config = dict(
    n_layer=20,
    d_model=96,
    n_head=3,
    n_kv_head=3,
    head_dim=32,
    d_mlp=384,
    vocab_size=5288,
    activation='relu',
    norm='layernorm',
    norm_place='pre',
    norm_eps=1e-05,
    positions='learned',
    qk_norm=False,
    attn_scale=0.177,
    bias='all',
    tie_embeddings=True,
    parallel_block=False,
    init='normal',
    init_std_qkv=0.053,
    init_std_o=0.00838,
    init_std_up=0.053,
    init_std_down=0.00419,
    init_out_by_depth=True,
    optimizer='soap_variant',
    lr=0.0118,
    beta1=0.95,
    beta2=0.99,
    weight_decay=0.022,
    lr_head=0.0102,
    grad_clip=0.5,
    warmup_steps=200,
    schedule='wsd',
    decay_fraction=0.412,
    decay_shape='sqrt',
    final_lr_fraction=0.1,
    batch_tokens=32768,
    seq_len=128,
    doc_mask=False,
    train_tokens=107800000,
    steps=3290,
    dataset='wikipedia_en',
)
Each number is 50 + 12 x the weight over its row's rms, rounded and kept within 0 to 99. Layers, rows and columns count from 0. The size before them is the row's rms in percent of the matrix's.

# up: layer 7 MLP up, 384x96, rms 0.486, rows 47-115, columns 48-95
# down: layer 7 MLP down (transposed), 384x96, rms 0.452, rows 47-115, columns 48-95
up47 092:63 31 63 43 66 51 33 66 37 57 41 46 53 52 56 56 60 53 49 58 45 70 67 60 61 76 48 46 65 29 50 30 39 30 49 34 53 61 58 59 25 60 50 41 55 65 63 63
down47 103:67 69 58 45 48 57 45 56 45 38 32 47 41 46 32 53 41 34 60 45 47 50 47 33 58 40 36 38 42 57 30 55 39 52 65 51 33 63 29 64 69 43 57 47 61 71 64 71
up48 103:44 30 51 62 48 45 56 65 46 51 44 30 39 41 60 51 55 35 45 38 50 65 54 76 65 57 28 88 45 40 40 54 45 23 31 17 48 49 38 25 50 58 70 50 42 47 52 57
down48 102:44 33 47 39 73 54 59 34 58 26 60 49 49 46 72 48 45 40 61 46 31 62 55 48 42 55 44 38 45 72 64 58 56 48 57 46 62 36 43 71 32 24 61 47 33 51 57 60
up49 082:64 63 44 74 41 62 34 45 64 46 60 61 58 35 80 25 37 41 57 57 61 42 52 54 65 59 30 46 56 52 42 70 41 46 45 40 47 67 55 65 45 43 41 42 69 34 55 30
down49 091:36 63 53 77 32 20 40 36 44 55 50 44 48 57 38 42 73 41 45 60 53 36 39 62 52 54 52 39 48 37 38 51 52 46 40 55 57 43 57 64 48 54 51 48 48 53 66 72
up50 094:37 61 45 44 55 63 44 53 58 45 51 62 26 54 74 45 54 33 46 48 67 34 58 44 40 45 64 40 47 50 64 53 45 33 37 49 24 74 53 41 27 34 52 69 55 38 69 47
down50 086:44 53 53 35 35 51 55 58 64 64 46 50 33 59 56 67 63 56 46 40 44 48 68 62 50 58 37 69 57 61 51 42 28 60 61 46 43 28 51 49 52 35 53 25 43 37 55 31
up51 088:44 44 53 79 50 50 79 69 57 60 49 55 68 38 85 43 47 75 64 45 46 55 64 61 31 46 28 50 48 61 44 52 51 51 38 26 32 32 44 41 26 48 51 61 69 43 60 50
down51 097:38 52 34 64 47 63 36 43 63 42 54 49 36 43 33 50 75 38 19 61 68 54 59 46 51 65 58 42 36 30 38 46 38 33 41 30 62 43 47 24 55 70 49 66 43 59 55 42
up52 088:39 73 55 38 54 58 64 75 33 37 62 50 56 59 56 45 53 56 43 61 71 44 55 53 47 58 37 60 49 44 51 45 48 54 62 43 43 54 80 36 51 46 61 64 37 53 57 63
down52 095:58 51 56 37 57 47 46 58 41 76 65 49 31 65 54 59 53 49 49 31 84 24 64 48 55 45 60 48 38 61 54 53 27 56 63 43 38 26 52 14 63 32 51 51 50 52 50 42
up53 087:52 36 51 60 35 32 70 38 42 36 42 47 27 58 55 52 38 51 57 29 50 45 50 36 50 53 51 38 31 61 30 48 47 74 25 42 26 46 35 44 56 33 69 65 33 50 51 45
down53 091:32 71 48 59 27 51 52 38 55 49 39 51 43 72 51 51 67 62 52 41 26 36 44 51 27 37 40 54 75 41 60 47 32 53 67 60 60 50 65 39 51 44 66 53 68 44 42 51
up54 092:32 62 43 66 74 54 71 38 56 31 33 50 59 48 52 65 51 51 38 37 47 46 77 42 56 50 52 44 56 72 34 55 64 46 44 46 50 40 55 66 73 51 43 46 50 36 78 30
down54 106:40 56 40 61 53 59 47 44 66 51 49 54 75 54 62 54 37 74 73 43 72 63 54 64 69 28 53 69 53 45 53 34 50 43 28 44 53 76 57 47 43 38 65 55 44 42 49 43
up55 091:41 58 80 69 24 33 67 74 50 50 47 43 58 55 48 51 49 39 40 32 58 65 62 51 64 47 35 60 63 42 36 48 59 19 58 50 78 44 32 50 56 50 42 48 57 65 59 60
down55 106:49 37 56 43 63 42 36 70 48 45 58 57 41 64 48 28 40 50 75 27 63 68 56 58 58 42 20 47 34 51 33 73 47 72 50 56 61 66 36 42 43 22 56 38 41 52 40 58
up56 093:57 42 35 70 52 70 41 58 48 23 41 54 64 41 41 55 42 50 34 44 38 60 47 56 75 50 72 51 50 45 76 49 42 25 71 69 42 64 26 50 60 64 49 40 55 55 65 29
down56 096:52 44 47 36 64 64 33 29 51 58 38 55 28 48 40 42 43 61 39 50 40 40 41 66 64 44 41 26 53 48 47 55 58 66 35 50 71 47 50 39 36 57 46 65 43 30 41 41
up57 099:41 31 51 30 37 64 49 54 48 51 60 51 52 61 54 53 51 50 63 62 57 50 29 20 34 49 55 63 43 35 28 50 57 54 52 63 47 67 50 57 44 38 68 47 68 59 50 27
down57 107:38 68 46 69 50 49 45 64 49 44 52 67 50 30 53 54 41 58 58 56 22 67 63 65 35 53 35 65 47 70 47 29 46 44 33 45 39 55 56 58 55 58 32 52 49 46 37 28
up58 082:74 48 43 51 56 64 50 25 52 66 50 60 51 65 32 50 56 31 39 45 41 46 57 50 50 60 29 51 35 44 42 61 36 43 48 70 53 28 43 34 50 54 35 52 50 47 70 58
down58 098:39 51 56 39 55 52 60 57 35 52 64 68 55 35 56 65 62 58 62 60 50 45 34 40 56 50 50 54 47 47 20 54 55 79 53 60 61 67 56 34 73 61 55 66 65 42 32 52
up59 078:48 44 45 54 63 60 33 48 83 51 57 33 49 43 58 39 32 44 64 72 66 39 62 52 34 48 58 59 64 45 59 66 37 52 53 63 46 20 45 47 51 36 48 27 39 61 41 45
down59 091:44 68 58 61 46 69 56 79 33 46 72 65 34 40 31 43 32 52 35 58 61 69 58 56 47 55 58 56 49 56 51 51 60 40 43 56 66 36 51 61 55 59 69 35 41 68 44 43
up60 096:50 30 50 43 70 62 61 43 53 66 51 50 39 54 51 49 45 35 49 48 46 41 46 13 51 37 51 54 61 65 62 37 62 48 58 38 34 33 39 29 41 55 31 63 62 47 72 55
down60 102:48 76 46 66 60 34 41 45 37 44 44 67 69 42 45 51 49 65 53 50 51 46 42 82 51 68 60 48 48 42 51 56 54 48 43 50 69 45 52 84 57 52 44 43 45 60 55 49
up61 084:60 37 54 56 38 66 67 69 34 66 50 48 54 52 40 39 52 47 53 39 48 44 28 58 46 52 60 46 46 45 43 57 38 41 50 35 51 38 39 46 54 42 62 22 66 39 36 65
down61 105:56 39 58 60 36 76 72 57 56 67 43 41 52 53 70 57 38 58 74 45 39 52 33 66 54 63 62 42 51 68 52 35 56 54 58 52 51 31 32 58 42 24 58 35 56 25 63 61
up62 101:51 82 39 50 73 39 50 54 48 50 67 50 52 48 57 37 65 57 43 35 38 68 40 27 50 85 34 24 54 34 67 54 44 60 38 67 61 59 58 57 65 50 44 60 65 43 41 46
down62 084:61 52 49 54 59 53 44 44 48 47 49 68 37 39 64 50 54 48 55 41 63 54 45 56 52 65 38 60 34 56 63 47 19 55 52 53 47 25 23 42 61 55 40 52 53 66 48 26
up63 112:46 42 54 58 60 61 52 42 60 57 58 64 64 34 47 45 46 58 43 66 67 51 38 41 40 53 63 52 36 36 28 55 57 68 53 36 26 51 32 77 31 38 38 58 61 49 45 67
down63 111:58 30 66 86 76 51 52 38 54 26 58 57 41 68 59 53 82 38 49 47 41 49 38 51 43 58 47 50 61 34 42 50 62 50 52 46 45 53 63 64 33 43 57 50 47 76 54 43
up64 108:61 50 41 48 58 63 48 22 56 25 55 45 35 53 50 27 30 58 50 37 43 38 80 50 46 59 66 42 51 49 53 41 88 61 61 56 47 57 34 57 53 69 63 32 29 60 54 67
down64 091:44 44 52 49 53 42 69 72 27 53 50 45 53 79 54 66 62 56 34 41 47 41 40 63 54 69 26 66 73 53 60 48 35 50 60 44 31 44 67 38 35 44 36 36 65 40 52 39
up65 103:54 42 56 53 48 44 57 41 55 55 57 47 41 59 35 49 38 59 65 36 25 51 48 53 43 48 46 46 59 51 38 52 56 26 37 43 32 65 43 55 67 46 36 70 41 64 68 67
down65 106:48 76 60 55 59 46 35 59 49 49 35 54 53 68 41 44 49 38 33 67 32 34 56 72 32 10 49 54 51 55 34 55 59 53 39 54 38 43 46 45 61 56 54 61 79 60 55 44
up66 111:52 59 62 55 63 63 59 40 45 45 35 37 41 48 67 50 44 46 29 35 54 51 44 60 18 69 40 18 48 52 44 59 54 70 50 69 41 60 59 27 45 51 70 45 55 45 55 51
down66 116:64 41 59 69 55 59 49 59 45 44 59 59 55 24 45 54 46 41 29 60 45 46 45 61 34 63 59 68 63 55 50 36 40 49 44 26 67 69 57 65 44 62 35 46 40 61 36 43
up67 094:62 67 36 32 34 36 54 56 43 38 55 35 53 50 50 45 58 42 46 59 15 56 54 63 60 57 68 75 40 52 70 31 37 47 41 59 54 42 47 47 54 50 58 35 51 78 66 62
down67 095:44 58 57 42 48 34 30 50 59 47 53 59 59 50 48 55 71 36 45 42 38 42 51 46 52 51 59 58 46 73 44 34 59 56 25 52 37 53 43 66 44 41 56 60 61 55 46 26
up68 085:35 40 39 58 43 65 38 67 30 44 66 35 44 45 54 36 72 53 55 49 62 42 45 68 40 42 45 52 51 50 46 32 68 47 78 52 50 31 48 79 53 51 59 50 55 56 48 38
down68 107:36 50 59 41 48 61 43 54 49 67 48 53 38 58 53 19 77 78 55 42 63 54 48 61 45 45 71 55 43 49 46 38 60 33 66 58 47 39 45 55 55 48 54 59 58 47 57 25
up69 096:30 38 44 65 53 64 38 64 36 58 39 66 61 32 37 69 43 67 47 66 45 71 56 48 34 61 34 41 53 63 41 61 52 32 65 41 43 46 45 47 47 53 43 35 41 48 27 40
down69 100:48 61 74 49 29 43 44 35 56 58 42 56 60 29 78 47 54 55 54 42 71 48 25 66 48 45 66 44 67 56 68 34 53 62 44 53 55 49 52 63 58 54 37 66 52 33 59 58
up70 104:55 45 52 48 39 61 63 59 59 32 75 43 71 37 56 36 34 46 59 57 59 31 62 45 68 61 66 51 47 57 69 52 46 44 53 48 54 35 48 49 35 49 37 53 39 75 34 36
down70 103:41 60 40 52 49 47 45 53 48 43 57 45 52 52 47 73 44 52 50 53 32 72 52 62 62 66 57 34 65 68 31 69 59 58 53 61 54 69 29 49 62 61 55 37 53 45 58 58
up71 108:47 47 38 51 40 60 62 45 43 54 32 28 51 66 28 23 37 61 39 50 29 47 29 65 00 50 37 44 33 45 54 56 46 46 59 47 38 55 63 37 46 49 66 65 43 53 51 50
down71 091:49 57 87 49 31 46 32 36 58 68 35 31 64 54 44 48 46 51 53 54 56 59 49 60 52 33 40 77 44 50 55 61 53 46 72 61 49 10 52 45 51 51 48 50 63 71 44 55
up72 098:36 60 49 35 55 60 50 24 64 58 31 45 42 34 37 60 58 48 57 49 31 52 86 55 60 48 43 81 34 51 49 40 56 49 49 52 47 67 56 33 44 67 56 45 44 65 51 18
down72 096:37 50 32 58 59 48 23 27 57 54 47 53 42 45 52 71 53 56 27 44 38 46 52 42 53 32 83 56 35 70 54 49 64 35 50 39 45 52 43 44 31 52 35 49 53 79 64 50
up73 099:57 38 39 46 60 38 33 44 58 47 60 42 50 62 49 44 59 52 55 49 35 47 77 51 68 59 55 53 41 42 62 57 46 29 42 21 25 42 46 79 50 46 34 57 52 49 45 45
down73 110:35 43 52 34 49 75 30 49 58 57 51 37 57 63 53 42 47 55 66 55 38 61 45 47 51 54 69 55 49 37 45 73 47 35 41 80 35 44 56 26 41 36 50 78 60 45 42 75
up74 099:43 65 60 43 75 45 41 45 35 56 55 59 47 60 32 57 50 40 46 59 42 49 50 40 63 70 55 65 35 45 60 52 51 44 56 42 15 40 37 36 36 54 31 31 40 64 67 56
down74 109:63 60 54 68 60 46 57 44 61 30 37 60 52 47 39 40 61 23 62 72 56 75 46 61 42 47 48 53 52 41 62 59 45 52 45 42 67 31 41 58 35 49 65 55 70 57 38 40
up75 112:49 17 44 39 45 57 49 51 39 56 37 50 64 51 55 51 37 70 21 54 38 39 72 42 29 46 46 61 50 43 46 52 35 40 61 48 68 50 74 58 62 60 69 46 44 65 34 27
down75 110:35 63 47 40 46 63 46 69 40 37 53 63 46 45 66 59 63 58 70 64 37 67 81 50 58 37 40 51 53 68 38 52 23 74 45 56 44 70 54 47 29 60 57 16 40 54 44 59
up76 072:46 50 44 55 66 42 71 45 46 42 28 42 51 46 58 68 54 62 34 56 36 62 46 47 32 61 50 64 80 63 70 58 54 59 44 55 22 47 64 60 46 49 56 28 44 58 42 44
down76 089:47 51 66 64 46 76 39 27 39 67 58 57 73 40 47 41 58 54 68 37 53 40 55 57 74 44 58 36 60 53 30 33 53 41 47 46 57 47 42 40 55 46 39 55 42 36 49 58
up77 108:49 56 55 54 44 51 71 37 22 55 49 51 60 25 44 65 50 63 31 56 63 42 51 48 48 41 61 49 29 44 52 54 70 59 83 54 40 39 68 48 68 55 62 50 44 52 52 51
down77 092:48 61 54 56 60 72 51 69 88 55 52 53 55 43 62 32 71 47 59 73 58 67 65 64 49 73 62 49 49 57 40 54 51 28 44 43 71 41 49 45 29 53 37 75 50 45 36 69
up78 089:46 25 54 38 49 62 66 60 51 57 43 48 31 57 50 56 48 62 31 41 54 68 64 62 75 46 56 63 48 46 43 51 51 16 38 59 57 81 44 43 58 58 33 47 55 36 65 44
down78 101:44 64 54 44 50 64 72 43 62 48 37 56 51 42 47 32 62 60 35 43 58 57 42 47 34 57 71 57 27 56 31 46 46 67 54 48 86 63 36 27 42 41 57 50 44 72 47 29
up79 066:37 45 53 62 50 38 62 60 69 49 50 43 54 42 61 47 48 61 48 26 51 39 36 56 50 47 45 56 57 44 53 59 33 60 69 52 30 50 62 64 29 38 16 55 51 57 45 55
down79 065:59 64 35 41 65 70 40 69 63 44 63 41 59 66 50 56 51 58 41 63 52 44 64 43 66 28 47 40 41 59 25 53 37 61 57 52 32 52 29 39 49 51 72 37 42 70 45 51
up80 079:67 20 45 64 47 51 41 67 62 51 48 63 50 34 53 60 35 42 58 49 45 48 59 42 39 30 42 54 50 43 29 43 54 60 27 51 52 65 45 29 58 53 64 52 29 53 67 77
down80 084:22 17 50 57 48 51 44 61 56 46 54 48 59 33 51 64 60 34 62 61 43 74 57 43 58 39 37 28 43 48 80 42 49 50 77 56 49 54 64 63 38 36 49 37 77 39 54 41
up81 106:27 46 42 35 48 51 55 55 36 67 51 51 65 45 54 68 48 52 46 57 29 56 55 34 66 66 44 54 50 34 43 47 19 63 49 42 54 60 54 55 67 45 44 35 61 35 71 59
down81 089:40 41 70 24 55 47 55 45 50 54 25 74 59 54 55 59 40 70 59 34 62 43 54 51 35 29 63 60 41 57 65 48 52 50 31 43 82 56 42 39 36 67 52 57 48 45 49 50
up82 104:44 57 39 58 59 20 58 54 60 44 47 48 51 52 73 58 34 79 53 49 80 56 41 66 60 58 46 39 49 48 59 28 41 54 42 49 64 59 36 37 40 39 57 54 70 57 52 64
down82 073:63 52 39 45 54 68 33 42 36 46 49 58 22 65 34 43 49 44 49 36 62 42 72 58 69 43 38 53 50 49 35 60 57 54 46 52 50 64 48 50 44 49 44 70 50 68 53 21
up83 083:55 50 42 32 58 58 49 33 48 76 44 45 67 42 37 66 29 36 55 67 61 53 49 41 54 43 53 49 37 51 45 52 46 50 32 60 45 50 40 50 56 49 28 73 56 41 51 51
down83 101:37 47 52 43 56 39 59 62 60 49 53 31 69 61 36 50 47 51 45 50 62 48 55 41 64 73 42 72 52 33 56 62 40 50 45 43 63 34 53 45 57 39 67 34 64 40 25 39
up84 119:69 48 39 51 47 48 71 30 49 57 55 55 78 61 39 52 44 51 45 62 57 44 56 57 57 41 68 63 59 68 71 51 66 38 50 29 45 44 68 27 44 55 60 65 22 51 34 51
down84 116:41 62 49 72 41 56 66 49 43 47 40 44 51 55 52 46 69 31 38 45 35 52 52 44 54 57 51 42 48 63 41 37 56 46 59 46 30 43 76 51 79 49 61 30 53 52 59 64
up85 089:31 54 54 46 28 62 60 50 47 54 40 37 74 67 48 66 64 42 57 46 43 67 59 53 68 68 34 52 72 38 48 62 39 22 47 41 58 65 43 53 46 68 58 39 61 34 68 57
down85 097:34 57 30 44 40 51 47 65 49 43 43 50 64 70 52 46 53 72 33 50 63 33 45 57 48 52 44 48 32 25 48 35 57 41 34 52 58 44 48 56 49 47 33 42 65 55 56 48
up86 093:59 36 33 54 54 37 55 64 47 70 55 25 29 22 47 55 42 45 29 59 53 48 68 65 66 57 67 45 49 61 40 50 48 37 23 61 43 72 43 55 49 58 43 56 54 61 70 56
down86 099:62 71 48 48 59 47 52 71 48 63 43 47 59 52 54 62 41 43 49 43 49 37 38 71 48 50 44 35 65 81 51 56 55 16 58 47 36 41 44 48 59 49 46 58 54 58 52 32
up87 111:27 42 41 60 73 46 66 59 46 50 51 48 73 59 20 64 30 42 47 46 41 56 52 72 54 50 27 58 60 57 29 42 51 45 63 45 73 57 50 57 29 58 40 62 60 53 51 50
down87 106:67 51 56 72 36 62 28 63 52 62 44 56 53 71 56 44 41 44 37 46 48 27 48 34 33 63 61 47 64 46 68 43 36 61 62 58 49 49 53 47 43 42 45 50 45 67 47 51
up88 088:39 50 41 54 80 41 62 40 57 48 56 55 67 53 60 54 48 43 54 36 41 51 39 42 60 51 46 70 71 47 35 35 31 64 26 51 64 62 62 55 57 55 52 37 35 52 37 57
down88 091:24 49 48 39 48 38 66 56 47 74 47 67 54 62 50 43 51 56 64 53 40 63 66 43 45 57 41 57 56 59 33 36 44 57 61 35 62 69 54 66 53 57 60 66 60 60 38 59
up89 100:47 52 51 64 65 30 49 48 39 63 40 63 57 55 51 44 60 72 49 38 40 34 51 35 23 43 48 37 58 50 43 67 65 38 52 63 43 59 65 58 36 44 60 46 61 58 42 32
down89 095:67 36 45 57 50 48 46 43 45 59 45 53 60 62 58 69 37 58 40 64 43 48 63 62 50 52 49 48 46 32 37 72 47 41 62 46 46 38 51 39 44 47 58 52 44 60 57 35
up90 100:50 60 56 55 25 54 46 69 71 54 53 34 57 47 42 61 39 35 32 48 31 35 66 64 73 66 69 42 46 45 42 58 16 46 39 41 58 30 62 51 62 53 49 54 60 46 52 47
down90 100:49 55 42 50 63 46 45 65 42 50 46 54 52 67 47 85 55 57 60 53 46 51 29 48 35 56 50 50 67 35 51 51 48 47 42 49 42 49 83 44 49 47 64 43 47 72 55 46
up91 096:48 40 19 39 63 50 54 50 54 63 55 39 59 40 65 50 42 52 54 46 52 64 58 48 37 54 44 40 53 53 44 53 32 40 24 41 49 71 47 56 57 48 45 26 52 59 66 36
down91 104:55 41 49 74 50 69 63 54 64 49 65 60 46 60 65 39 68 59 57 60 44 32 34 51 46 66 65 60 49 39 57 37 48 48 38 52 52 60 61 26 69 51 34 63 36 48 66 38
up92 093:44 35 40 52 45 57 52 37 52 49 63 46 46 51 72 34 58 27 33 42 33 72 63 61 69 42 48 69 65 61 42 39 50 47 39 54 50 79 50 54 42 55 70 49 54 36 53 59
down92 117:44 50 48 51 32 56 63 45 55 64 52 41 73 35 69 32 38 45 25 55 41 57 53 77 35 39 40 46 52 42 51 36 38 78 67 42 65 32 60 51 21 45 42 57 35 38 56 41
up93 095:38 35 71 48 36 50 54 24 49 57 54 64 33 59 39 63 48 44 41 51 41 48 74 50 35 26 31 55 51 34 40 57 73 51 48 55 49 51 53 49 73 45 62 56 31 60 62 38
down93 116:44 48 68 76 62 61 63 57 48 65 38 62 38 37 39 43 44 54 34 74 51 46 61 69 28 41 53 39 66 50 50 50 48 56 53 36 43 44 51 69 81 57 38 58 38 56 55 41
up94 111:48 38 57 61 60 58 33 55 48 53 56 84 63 34 51 38 37 52 70 46 46 59 65 42 62 54 54 87 54 32 58 21 61 45 38 40 40 54 25 64 51 51 52 69 47 58 52 54
down94 113:30 56 71 47 59 59 62 36 44 39 56 66 51 67 42 65 57 52 46 50 46 47 42 40 44 41 49 48 58 58 58 62 40 44 69 57 44 50 60 59 37 47 56 42 64 77 28 61
up95 103:41 34 33 52 64 42 41 44 53 44 48 44 47 57 42 46 37 64 50 48 44 71 60 44 56 60 57 32 41 32 56 56 45 32 55 52 63 46 86 39 67 28 62 68 65 39 57 58
down95 105:50 39 26 42 48 45 55 44 45 65 49 45 42 57 59 57 38 48 50 60 46 55 40 62 44 53 43 62 50 56 68 65 23 49 42 47 67 38 39 48 57 35 44 53 54 25 45 55
up96 106:56 45 49 44 51 42 48 37 51 45 45 53 42 59 33 52 52 59 55 36 57 46 62 42 55 59 54 55 37 44 57 43 61 60 54 46 48 20 72 40 69 41 53 57 34 76 38 52
down96 081:33 51 57 33 40 55 36 40 28 38 62 44 42 40 70 41 41 51 28 31 62 45 42 38 31 36 59 46 40 43 51 35 43 56 27 29 49 53 33 61 59 52 43 41 31 36 51 65
up97 101:33 58 36 43 42 48 64 60 38 79 32 35 48 37 74 62 56 55 67 40 48 68 58 50 48 61 53 61 63 32 53 27 45 50 54 57 49 46 64 48 52 59 58 44 35 54 53 32
down97 108:47 58 41 56 42 43 63 54 47 39 62 63 56 45 62 44 71 37 44 41 48 42 33 61 60 58 50 77 51 48 33 49 56 51 59 31 32 65 35 62 50 53 65 34 69 52 31 63
up98 080:54 61 58 47 62 63 52 40 57 62 41 40 53 30 56 63 52 58 62 57 48 41 44 64 59 62 63 45 54 51 53 70 59 40 61 44 34 58 60 53 29 46 30 37 54 43 52 44
down98 107:45 85 42 49 56 47 39 43 38 46 51 47 40 23 60 29 34 51 43 45 54 49 54 48 27 40 48 64 44 46 38 52 66 41 46 69 26 46 73 42 29 31 32 37 28 53 54 47
up99 099:42 45 51 39 44 45 72 59 77 56 66 69 50 55 37 45 46 49 43 58 35 32 55 63 45 57 34 48 60 26 45 43 67 63 60 47 35 76 49 64 37 50 65 31 67 49 52 59
down99 089:34 35 47 60 48 36 47 51 43 60 48 52 60 33 31 16 48 43 56 56 59 42 62 40 39 30 67 80 56 39 63 42 57 44 39 58 51 49 59 49 35 64 53 30 72 42 66 39
up100 099:79 57 36 37 58 39 50 57 37 51 40 46 65 50 59 59 26 77 52 51 63 37 49 43 41 71 55 39 48 59 58 44 35 67 43 49 39 59 76 55 47 51 50 48 35 67 47 55
down100 105:18 34 55 54 44 61 44 36 73 51 36 29 77 54 59 46 48 52 53 61 64 59 45 42 52 40 68 45 41 40 65 46 58 44 44 49 49 42 50 63 53 49 08 25 82 57 62 61
up101 105:44 50 29 56 44 60 56 35 43 40 35 57 28 53 65 29 45 49 68 73 45 57 40 53 37 41 46 31 76 42 39 49 69 40 68 44 39 74 58 63 38 38 43 34 67 34 36 57
down101 100:36 53 56 44 44 50 68 36 60 53 59 45 55 46 31 54 32 40 53 35 51 35 28 31 38 26 57 43 45 60 44 47 30 47 38 58 63 60 44 43 65 73 65 69 42 40 32 54
up102 098:68 46 47 38 48 49 51 49 38 56 40 45 55 52 46 49 60 78 69 62 56 48 50 64 41 53 57 60 31 52 67 54 71 54 36 47 46 54 60 34 42 49 51 45 54 53 65 37
down102 090:41 42 53 51 67 47 35 49 50 26 78 52 33 45 42 42 75 53 38 66 42 43 45 56 63 39 69 39 42 37 44 42 43 53 52 54 52 47 43 71 54 45 56 67 52 56 47 52
up103 097:53 40 56 36 49 30 43 61 42 63 35 47 39 34 44 64 51 49 78 56 78 56 48 54 34 58 65 39 59 68 52 54 29 42 62 45 33 51 37 59 71 68 58 79 38 77 41 55
down103 110:49 62 24 44 44 42 55 58 49 34 64 36 34 51 45 62 61 59 43 42 26 48 41 60 58 49 41 35 58 42 64 78 50 73 39 37 61 48 53 54 53 59 44 50 67 44 65 45
up104 079:58 41 62 63 61 37 72 50 45 55 50 68 51 25 43 52 51 55 64 35 48 51 36 66 50 56 35 47 54 57 76 52 34 51 72 64 42 64 44 58 51 56 38 54 25 30 32 44
down104 078:52 34 36 42 62 32 53 60 54 57 50 58 61 49 42 53 36 44 44 35 35 37 57 59 71 51 67 45 75 56 61 61 54 47 52 43 57 39 66 45 56 35 70 40 48 63 56 46
up105 117:58 61 67 59 37 64 74 47 56 65 47 53 61 58 59 61 39 57 66 47 47 52 61 51 54 62 59 67 62 40 44 29 71 58 17 37 23 42 21 52 55 54 48 51 41 70 37 60
down105 114:56 38 39 49 49 34 47 31 44 60 60 37 51 58 38 54 42 42 50 57 34 51 21 47 43 46 70 60 67 58 30 48 59 57 42 35 48 42 54 54 36 57 36 36 50 56 39 32
up106 081:50 68 50 38 45 58 36 27 69 45 41 32 38 62 22 49 62 62 43 22 52 68 58 45 48 51 51 47 52 61 50 46 84 41 64 52 35 53 77 59 47 50 52 53 59 41 27 54
down106 088:42 41 50 47 53 59 54 46 59 46 57 50 43 39 71 63 39 33 58 61 47 45 36 48 55 67 52 45 32 51 54 56 34 35 32 54 66 37 55 27 48 48 62 45 52 35 50 53
up107 113:37 49 62 33 59 36 58 51 38 65 45 40 42 75 71 59 71 53 72 42 55 63 24 51 41 46 46 53 54 46 60 29 47 52 61 38 48 60 21 63 34 41 48 51 63 40 56 34
down107 107:49 68 48 44 44 51 51 75 57 32 67 63 77 32 28 50 49 41 56 61 50 27 42 74 58 58 54 55 48 46 23 36 54 43 24 48 60 59 52 47 43 62 52 31 41 49 50 70
up108 117:54 53 40 39 40 51 64 83 43 53 30 33 66 49 38 64 70 70 57 42 48 47 53 43 58 53 54 42 59 41 33 59 72 48 71 69 37 56 54 54 40 35 46 43 51 53 65 40
down108 109:46 39 40 71 40 25 56 50 37 39 52 41 39 48 67 72 40 49 61 59 37 37 35 63 39 57 53 64 50 27 55 46 70 77 42 54 43 65 44 34 57 40 57 48 68 45 43 54
up109 093:52 24 24 67 40 41 44 63 50 50 51 44 35 42 62 60 46 55 67 60 16 56 55 43 44 49 59 53 60 45 65 22 57 46 51 46 37 43 43 63 46 54 48 37 51 62 48 52
down109 096:33 53 46 48 54 38 45 39 40 50 23 49 56 52 64 38 57 44 38 30 54 30 41 43 40 60 49 54 44 55 38 63 69 48 68 61 57 68 57 43 47 40 48 67 45 41 36 46
up110 102:35 62 29 51 41 42 72 40 41 50 53 52 53 27 49 47 57 43 47 46 56 48 37 45 43 46 18 49 75 75 43 31 30 50 29 58 55 52 66 57 55 54 30 52 27 60 52 48
down110 102:53 48 56 51 57 37 43 32 59 67 56 60 25 53 48 56 71 41 40 28 46 60 43 34 68 47 47 52 48 54 50 69 47 52 64 67 60 60 51 56 34 39 69 65 33 45 46 53
up111 092:51 56 34 64 34 30 79 49 48 58 45 56 53 60 33 68 43 54 56 62 53 56 44 33 66 65 60 48 34 52 42 65 58 50 77 40 57 39 35 51 28 30 37 08 48 63 44 42
down111 100:40 54 52 51 44 73 31 45 38 53 56 65 42 65 43 34 43 21 60 56 37 33 38 77 20 41 48 48 51 53 50 56 59 39 35 79 51 52 38 42 56 63 50 79 74 29 53 55
up112 093:47 70 35 51 56 61 40 51 35 40 51 62 65 65 47 54 48 64 62 58 60 38 56 50 52 57 51 45 59 75 34 46 54 66 61 42 35 43 73 61 49 42 52 29 59 52 70 50
down112 107:52 56 63 54 41 51 50 49 55 46 48 42 60 54 41 45 50 36 65 21 67 39 54 35 18 45 33 61 53 50 68 53 45 51 30 47 49 57 47 51 54 60 50 33 56 53 35 64
up113 093:46 45 68 53 72 59 47 57 68 50 42 35 55 40 51 56 64 68 38 55 41 49 57 61 63 27 34 36 38 11 68 40 54 50 53 42 60 51 45 77 58 49 57 33 69 66 61 63
down113 068:50 75 60 80 41 57 54 38 54 63 57 71 50 44 52 41 41 37 44 12 56 58 35 51 54 45 56 45 52 61 38 65 47 57 56 55 33 56 70 28 40 57 64 59 56 52 50 32
up114 092:38 59 48 73 42 33 40 55 52 48 35 43 54 27 53 40 46 29 39 40 61 54 33 59 51 56 63 54 61 27 37 50 42 61 52 53 43 60 29 45 40 43 41 51 67 50 58 42
down114 085:51 69 39 54 43 48 55 37 65 28 58 47 61 55 67 50 48 57 47 65 28 63 28 50 70 35 46 28 35 42 43 24 47 57 56 58 49 68 45 32 58 60 29 42 61 52 36 54
up115 097:55 49 28 70 64 58 60 50 48 26 71 43 56 71 56 56 75 54 34 53 49 66 41 53 36 39 67 50 47 53 40 45 47 42 37 58 34 46 64 44 36 24 45 70 62 43 69 59
down115 095:54 30 61 28 49 44 26 29 66 40 46 44 56 50 57 57 53 65 35 73 52 44 38 59 47 22 43 33 33 45 32 58 32 30 49 68 53 27 57 47 39 53 46 56 52 45 47 47